{"num_attention_heads": 24, "hidden_act": "squared_relu", "qk_norm": true, "tie_word_embeddings": false, "init": "orth", "init_std_qkv": 0.032, "init_std_up": 0.032, "beta1": 0.9, "weight_decay": 0.0, "warmup_steps": 334, "decay_shape": "pow", "doc_mask": true, "max_steps": 3753}
Each number is 128 + 24 x the weight over its row's rms, rounded and kept within 0 to 255. Layers, rows and columns count from 0. The size above them is the row's rms in percent of the matrix's.

# layer 6 attention output (transposed), 768x512, rms 0.029, rows 59-63, columns 384-447
size [100  98  93 106  97]
[[103 130 177 122 128 186 112 174 151 123 147 111 133 140 124  67 119 150  92 142 159 161 128 122 163 150  90 106 127 130 135 147 137  99 113 118  85 136 168 117 108 128 105 118 138 114 116 165 126 110 135 172 130 131 114  95 137 108 113 113 183 137 115 125]
 [123 165  85 112 108 125 135 108 139 129 136 154 116 123 128 104 123 113 160 131 127 132 143 136  98 145 139 141 131 108 136 126 129 118 118 128 143 165 107 119 133 142 141 112 160 120 153 173 120 151 116 146 146 128 159 138 129 151 129 129  85 134 142 111]
 [121 105 129 110 116 132 109 152  99 142 139 136 115 139 111 143 102 140 145 181 131 126 106 141 120 108 123 104 137 118 127 149 122 138 109 140 124 105 131 122 137 105 124 119 140 168 131 124 151 125 115 112 122 168  78 109 137  74 146 203 144  90 150  70]
 [120 180 127 137 139 146 110 122 114 101 135 105 115 128 127 136 135 124 145 108 137  93 117 115 104 137  92 118 109 130 127 167 109  95 101  85 120 146  95 113  97 128  89 120 121  99  90 154 140 102 134 100 166  74 122  91 137 100 122  79 115 109  98  97]
 [118 117 107 130 122 132 145 143 165 107 146 146  93 125 127 137 137 130 159 112 101 104 144 133 136 160 110 178 119 154 168 106  96 162 124 121 144 156 140 180 114 118 139 127 141  87 117 136 148  94 118 165 151 155 114 130 117 140 125 109 159 148  72  87]]
# layer 6 attention value, 768x512, rms 0.0396, rows 60-63, columns 384-447
size [ 98  95  99  97]
[[137 172 108 105 125 117 174 114 123 124 130 150 183 138 149  88 121 126 166  84 118 108 139 168 130 132 111 153 143 109 110 153 182  99 103 106 141 144 102 101 186 130 169  96 129 111 143 144 145 137 128  97 164 124 119 129 109 158 121 167  85 149 170 136]
 [123 143 115  76 115 111 146 128 121 120 157  63 139 162 137 151 152 146 138 170 109 123 119 161 130 127 128 101 139 124 139 118  93 124 125 123 103  89 128 175  71 103 146 122 173 151 115 119 126 101 149 141 121 131  93 114  92  84 146 139 110 161 156 119]
 [150  91 160 120 157 120 131 132  98 117 111 121 115 145 124 117 117 119 116 132 171 119 120 130  89 116 125 163 105 147 120 103 135 129 153 114  93 105 105 104 109 114 150 139 143 135 121 139 113 113  99  87 145 116 147 134  93 105 142 140 150 110 174 121]
 [126  91 129 135 137 158 152 155 131 189 138 112 139 146 125 115 157 140 114 103  62 162 132 158 120 115  86 136 140 141 108 113 136 146  91 133 112  91 155 158 145 120 103 136 117 129 175 130 129 102 112 168 131 191 127 168 120 143  89 132 115 141 111 106]]
# layer 6 attention query, 768x512, rms 0.0459, rows 64-83, columns 384-447
size [102 101  98 111 102  94  95  96  94 100 112  98 113 111 106 101 102  96  95 105]
[[172  88 171 134  98 139 131 159 131 134  94 121 150 117 130 118 128 125  98 114 169 190 156  93 115 140 114  88 149 124 119 136 139 127 112 151 121 143 122 117 121 127  94  77 157 153 136 149 103 151 131 122  79 104 143 144 139  96 100 142 118  75 129 141]
 [108  86 129 131  97 161 115 183  96 135 131 146 141 106 120 125  89 138 117 131 164 151 128  93 135 118 130  96 108 115 145 133 127 144 139 149 113  77 124  86 118 129 138 134 131 144 151 143 112 192 114 147 100  89 144 131 159  80 131 105 159 106  89 119]
 [101 142 124 107  83 147 117 134 141 161 145 172 123 131 132 111 105  92  93 109 145 111 149 125 175 103 112 117 164 128 136 142 150 114 120 158 114 123 114  89 129 145 112 160 162 114 167 100  96 163 133  86 131 122 143 152 135 100 121 107 155 152  99 144]
 [100 114 100 114 179  91  53 112  90  96 150 149 107 124 139 115 158  94 170 148 123 128 133 143 125 102 134 170  84 102 147 113 101 159 157  91 125 110 139  96  83 121 135 105  80 132 134 145 125 147 116 112 113 103  96 146 141 137  90 130  79 125 118 143]
 [128 130 135 132 116 132 167 146 121 159 130 113 195  82 116 117  93 199 127 113  89 158 114 151 139 136 121  97 111 124 126 122 137 115  69 157 140 159 120 114 135 154 154 136 145 117 144 107 169 136 192 174 113 155 141 127  96 139 132 103 111 139  90 157]
 [ 90  88 130 135  90 151 138 142 158 119 146 125 134 137 134 115 143 145 122 118 122 131 103 107 120  62 140 144 120 125  98 149 135 142 138 103 163 106 117 149  99 161 137 122 140 144 113 132 170 112 141 101  59 148 125  90 174 120 127 119 160 128 154 129]
 [138 113 118 146 115 136 150 123  57 131 139 129 100 174 149  92 137 139 137 116 113 147 111  86 180 133  97 106  81 130 114 138  81 149 147 160 119 132 127 165 186 152 131 146 112 152 138 111 129 101 157 123 165 165 123 136 159 109 123 128 122 152 139 114]
 [118 141 163 139  92 122 145  77  82 124 132 162 138 131 145 117 145 126 145 104 155 132 166 138 131 116 144 117 113 152 154 148  92 111 126 106 134 148 137 111 154 112 153  84 106 152 126 130 149 133 135  97 114 134 146 147 115 156 118 146 121 120 147 120]
 [137  95  95 113 166 141 156 116 167 139 142 127 114 174  91 101  91 156 133 144  74 123 112 148 120 191 143 147 128  87 125 116 151 114 145 140 120 164 142 146 130 148 126 155 170 115 118 136 174 100  88 177 152 152 140 129  65 183 139 128 144 109 144  90]
 [141  67 152 107 147  94 144 101 158 119 113 133 106  98 119 154 126 127 105 128 149 123 149 146 115 163 136 153 126  93 109 111 136 144 186 143 110 165 156 122 135 134  97  99 148 135 101 143 142 129 148 148 106 121 156 124 127 178 144 123  73 157 137 126]
 [107 122 142 104 174 117  91 126  89  86 141 122  85 120 141 117 154  93 165 159 128  97 103 141  93 132 127 176 104 108 109 117 147 168 144 166 122 128 136 127  65 156 126 151 133 163 108 121 126 134 120 109 116 136  85 142 161 190 145 147  96 157 168 131]
 [164 123 174 150 146 142 158 131 145 108  97  90 115 120  88 142 125 141 110 113 132 115 123  97 117 159 119 145 142 110 125 139  80 145 118  94 141 173 148 170  96 131 127  74 104 107  99 143 129 114 151 182 131  97 115 110 111 146 151  93 139 119 118  97]
 [136 127 102 128 130 120 134 148 164 120 142 136 146 139 128 148 125 153 133 128 145 181 121 117 144  99 121 108 117 103 155 142 131 102 113 108 181 133 148 181  88 150 143 121 173 108 148 138 127 116 176 119 165  96  98 144 112 115 143 124 152  83 111 135]
 [142 165 112 114 150 171 107 116 108 110 119 125 116 144 172 113 155 100 119 140 108 119 110 142  99 133 106 164 148 105 162 160 134 134 101 105 148  82 105 123 114 132 145  99 140  87 141 107 172 153 151 151 132 142 120 112 181 122  89 142 143 102 150 121]
 [133 151  89 110 132 124 135  90 105 160 136 134  84 113 160 116 182 109 188 143  98  91 160 137 114 115 106 144 120 152 152 127 128 130 145 100 106 103 135 113 116 139 154  98 110 103 156 128 140 137 133 134 107 151 151 145 124 139 117 135 155  81 137 126]
 [123 128 134 111 135 135 125 153 109 126 130 129 144 111  91  98 132  89 111 153 128 158 146 144 204 106 132  96  95 118 132 127 131 139 139 183 156 145  80 110 185 143  69 134 114 115 146 129 112 157 103 108 127 110 128 149 141  84 105 131 129 103 151 149]
 [ 96 125 148  78 159 120 142 149 106 161 126 127  63 155 165  97 144 160 142 125 104 143 123 120 112 120 122 171  95 122 108 148 117  90 181 150  89 116 132 120 152 164 158 103 144 101 156 188 109  94 131  94 155 130 122 140 169 112  99 152 120 132 156 111]
 [ 94 128 116  73  64 129 134 166 121 132 136 102 127 157 130 177 111 124 140 135 142 117 125 100  90 113 166 155 143  60 169 146 172  89 114  96 126  93 126 117 112 117 134 143 125 132 122 145  88 127 128  97 105 128 119 102 140 123 161 130 127 156 137 114]
 [142 142 140 131 166 150  58 116 107 135 137 138 128 114  82 169  88 145  98 137 161 135  86 130  99 131 159 153 126  86 122 136 122 130 121 129 132 147 113 145 132  93 120 142 104 143 143 132 130 120 105 115 148 122 183 120 138 137 147 124 112 110 115 141]
 [140 109 121 140 108 135 115 152 107 171 125 136 106 117  93  91 106 158  82 139 137 119 105 152 113 116 184 146 101 148 120 134 127 116 123 122 158 116 103  89 104 163 112 177 155 140 112  77 108 125 115 172 123 122 142  92  92 159 125 131 127 133 129 117]]
# layer 6 attention key, 768x512, rms 0.0456, rows 64-83, columns 384-447
size [110 101  81 100 130 100 101 100  85  89 110  84  98 105  93 103 101 105 101  94]
[[103 122 142 157 123 151 134 140 121 180 109 119 132 106  90 143  83 139  96 137 149 163  76 117 126  83 128 132 130 127 123 116 105 105 115 107 103 104 106 137 107 148 140 140 140 138 125 168 169 152 113 161 138 121 136 152 135 149 124 131 143 101 111 117]
 [167  87 130 180 105 160 120 115 123 117  76 122 116  65  59 114 130 150 108 156 128 132  94  81 174 112 171 140  98 105 106 103  75  98 140 105 117 144 135 159 129 128 114 133 127 109 114 141 121  91 126 157 126  80  98 109 125 125 116 119 133 122 118 135]
 [165 138 150 155 149 149 130  83 134 121 113 138 135 160 105 129 130 135 105 132 115 113 154 138 141 148 192 146 126  97 125 131 116 133 125 102 132 139 153 176  93 105 112 130 185 166  92  92 121 149 160 146 104 109  99  89 135 111 123  92 114 120 132 132]
 [ 88 112 128 112 156  98 106 162 122  95 134 127 128 117 175 135 145  99 146 108 139 129 118 142 119 119  61 140 120 126 136 122 128 124 133 115 143 124 124  94 102 129 116 117  98 126 140 130 156 143  90 121 115 160 130 170 157 140 127 200 137  99 189  88]
 [ 92 119 122 118  96 146 142 172 105 171  87  98 141 135 113 162  83 108 101 110 153 160 123 130 109 141 121 152 134 105 136 176 157 119  96 109 129 125 105 153 124 138 152  99 154 139 174 109 112 140 163 173 142 127 153 118 147 124 164  57 122 100 112 143]
 [121 106 113 131 112 104 107 123 123 193 157 130 123 136 118 165  87 113 135 113 104  92 146 138  95 156 119 107 153 130 122 160 128 127  88 150 111 101 127 116 116 150 105 116 126 111 136 109 143 126 113 152 170 122 196 149  97 141 114 126 177 133 129 151]
 [100 106 141 172 100 132 131 146 120 109 113 128 113 137  95 115 167 134 158  92 155 144  91 113 117 118 109  90 143 156 147 144 111 140 125  90 107 162 115 153 147 109 109 107 152  97 148 106 124 136  87 130 206 140 136 119 133 117 159 112 124 131 130 111]
 [161  89 129 150 127 140  82  93 142 103 137 104 156 151 168 104 138 164  85 146 124  96 178 153 175 152 132 160 141 111 148 189 156 154 136 153 205 128 118 144 155 114 113 146 160 125 128 108 129 153 105 122 118 116 124 151 107 119 162 110 115 130 131 131]
 [111 148 140 141  84 132  98 141 124 112 133  81  91 122 132 128 124 151  81 166 148 145 137 128 136 127 114 112 141 142 137 147 144 124  92  87 163 150 135 130 123 116 139 106 142 122 184 104 108 186  89 137 145 112 132 141 145 120  75 139 118 115 100 139]
 [156 118 134 113 165 129 121 128 149 135 186 107 124 115 143 120 147 122  93 135 123 139 186 150 115 132 144 132 116 112 141 100 137 150 144 144 159 105  91 137 124 121  92 165 102 145 126 139  91 144 148 109 129 125 143 109 161 108 124 150 113 123 105 124]
 [106 126 123 104 143 144 108 142 123 102 164 102 155 120 150  81 163 112 141 104 143 102 176 180 123 143  90 116 101 148 117 106 105 160 139 131 158 142 139  66 121 147 104 110  97 120 134 124  97 167  94 101 106 160 149 150 162  83 112 210  99 114 165 112]
 [150 144  99 154 137 129 123 127  89 127 122 169 166 112  84 184 145 133  80  89 111 145  84 116 113  86 125 160 166 130 117 140 143 114  72 132 149 123 138 165 127 126 141 133 146  97 123 117 141  84 169  77 112 102 161 145 145 133 106  88 107 100 159 145]
 [145 114 134 139 120 125 144 114 185 131 139  84 159 142  62 157  94 128  81 101 134 109 164 117 116 116 194 132 147 105 105 101 133  92 103 110 135 133 132 144  69  93 119 150 144 151 116 114 108 120 122 119  92  98 131  89 105  96 163  73 155 187 135 122]
 [132 154 126 144 145 115  81 147  91 135 114 112 147  89 116 129  51 132 152 130 172 157 132 148 165  88 142 118 143 158 143 126 177 162  99 125 128 139 133 178 145  78  78 154 102 140 159 101 115 112  91 115 138 147 126 121 141 155 105 142  99 171 160  65]
 [141 160 122 128 157 185  84  89 169 112 110 123 129 129 126 128 174 130 132 128 138 113 148 140 187 103 111 175 164 130 178 121 114 107 116  85 152 155 104 157 137  63  89 113 134 117  95 113 133  95 122  80 131 159  92 155 129 124 116 124 125  92 156 157]
 [159 116  79  92 104 148 167 125 127 137 116 122 136 156 149 120  88 164 111 138 115 106  56 107  90 158 117 162 115 113 136 134 110 117  98 113 122 127  92 145 136 131 164 127 142 146 112 163 126 122 167 165 157 125 129 123 123 155 120 131 104 141 159  65]
 [128 130 136 130 110 128 106 132 114 128 118 132 127 118 144 116 117 118 137 152 123 128 121 160 151 129 146 115 111  97 121 107 117 115 204 121 133 146  73 102 161 133 143 117 142 155  65 130 132 153  95 162 181 103 125 189 127 150 116 165 132 133 146 148]
 [139 166 121 145 158 121 139 129 104 133 131 133 130 109 142 151 125 146 121 111 131 117 133 127 106 130 139  93 123 189 143 132 105 185  51 115  98 102 140  86 143 135 103  91 107 142 130 123 154 143 156 117 124 131 139 112 159  98 109 116 127  94 109 134]
 [142 107  62 154 156 119 154  97 172 134 133 116 147 169 145  95 129 146 100 138 144 135 140 140 141 142 127 101 173 174 114 124  99 130 160 104 109 122  79 127 145 118 141 144 126 148 108  93 157 129  54 128  70 137 137 142 160 130 141 104 122 123 153 152]
 [106 136 187 117 132  94 149 121 143 144 172 122  93 103 116 170 148 139  93 124 110 139 136 154  85 121 138 118 132 127  98 133 113 176 115 111 105 164 136 138 129 115 124 127 130 154 146 106 120 111 127 119 132 130 135 117 142 145  92 107 135 123 126 132]]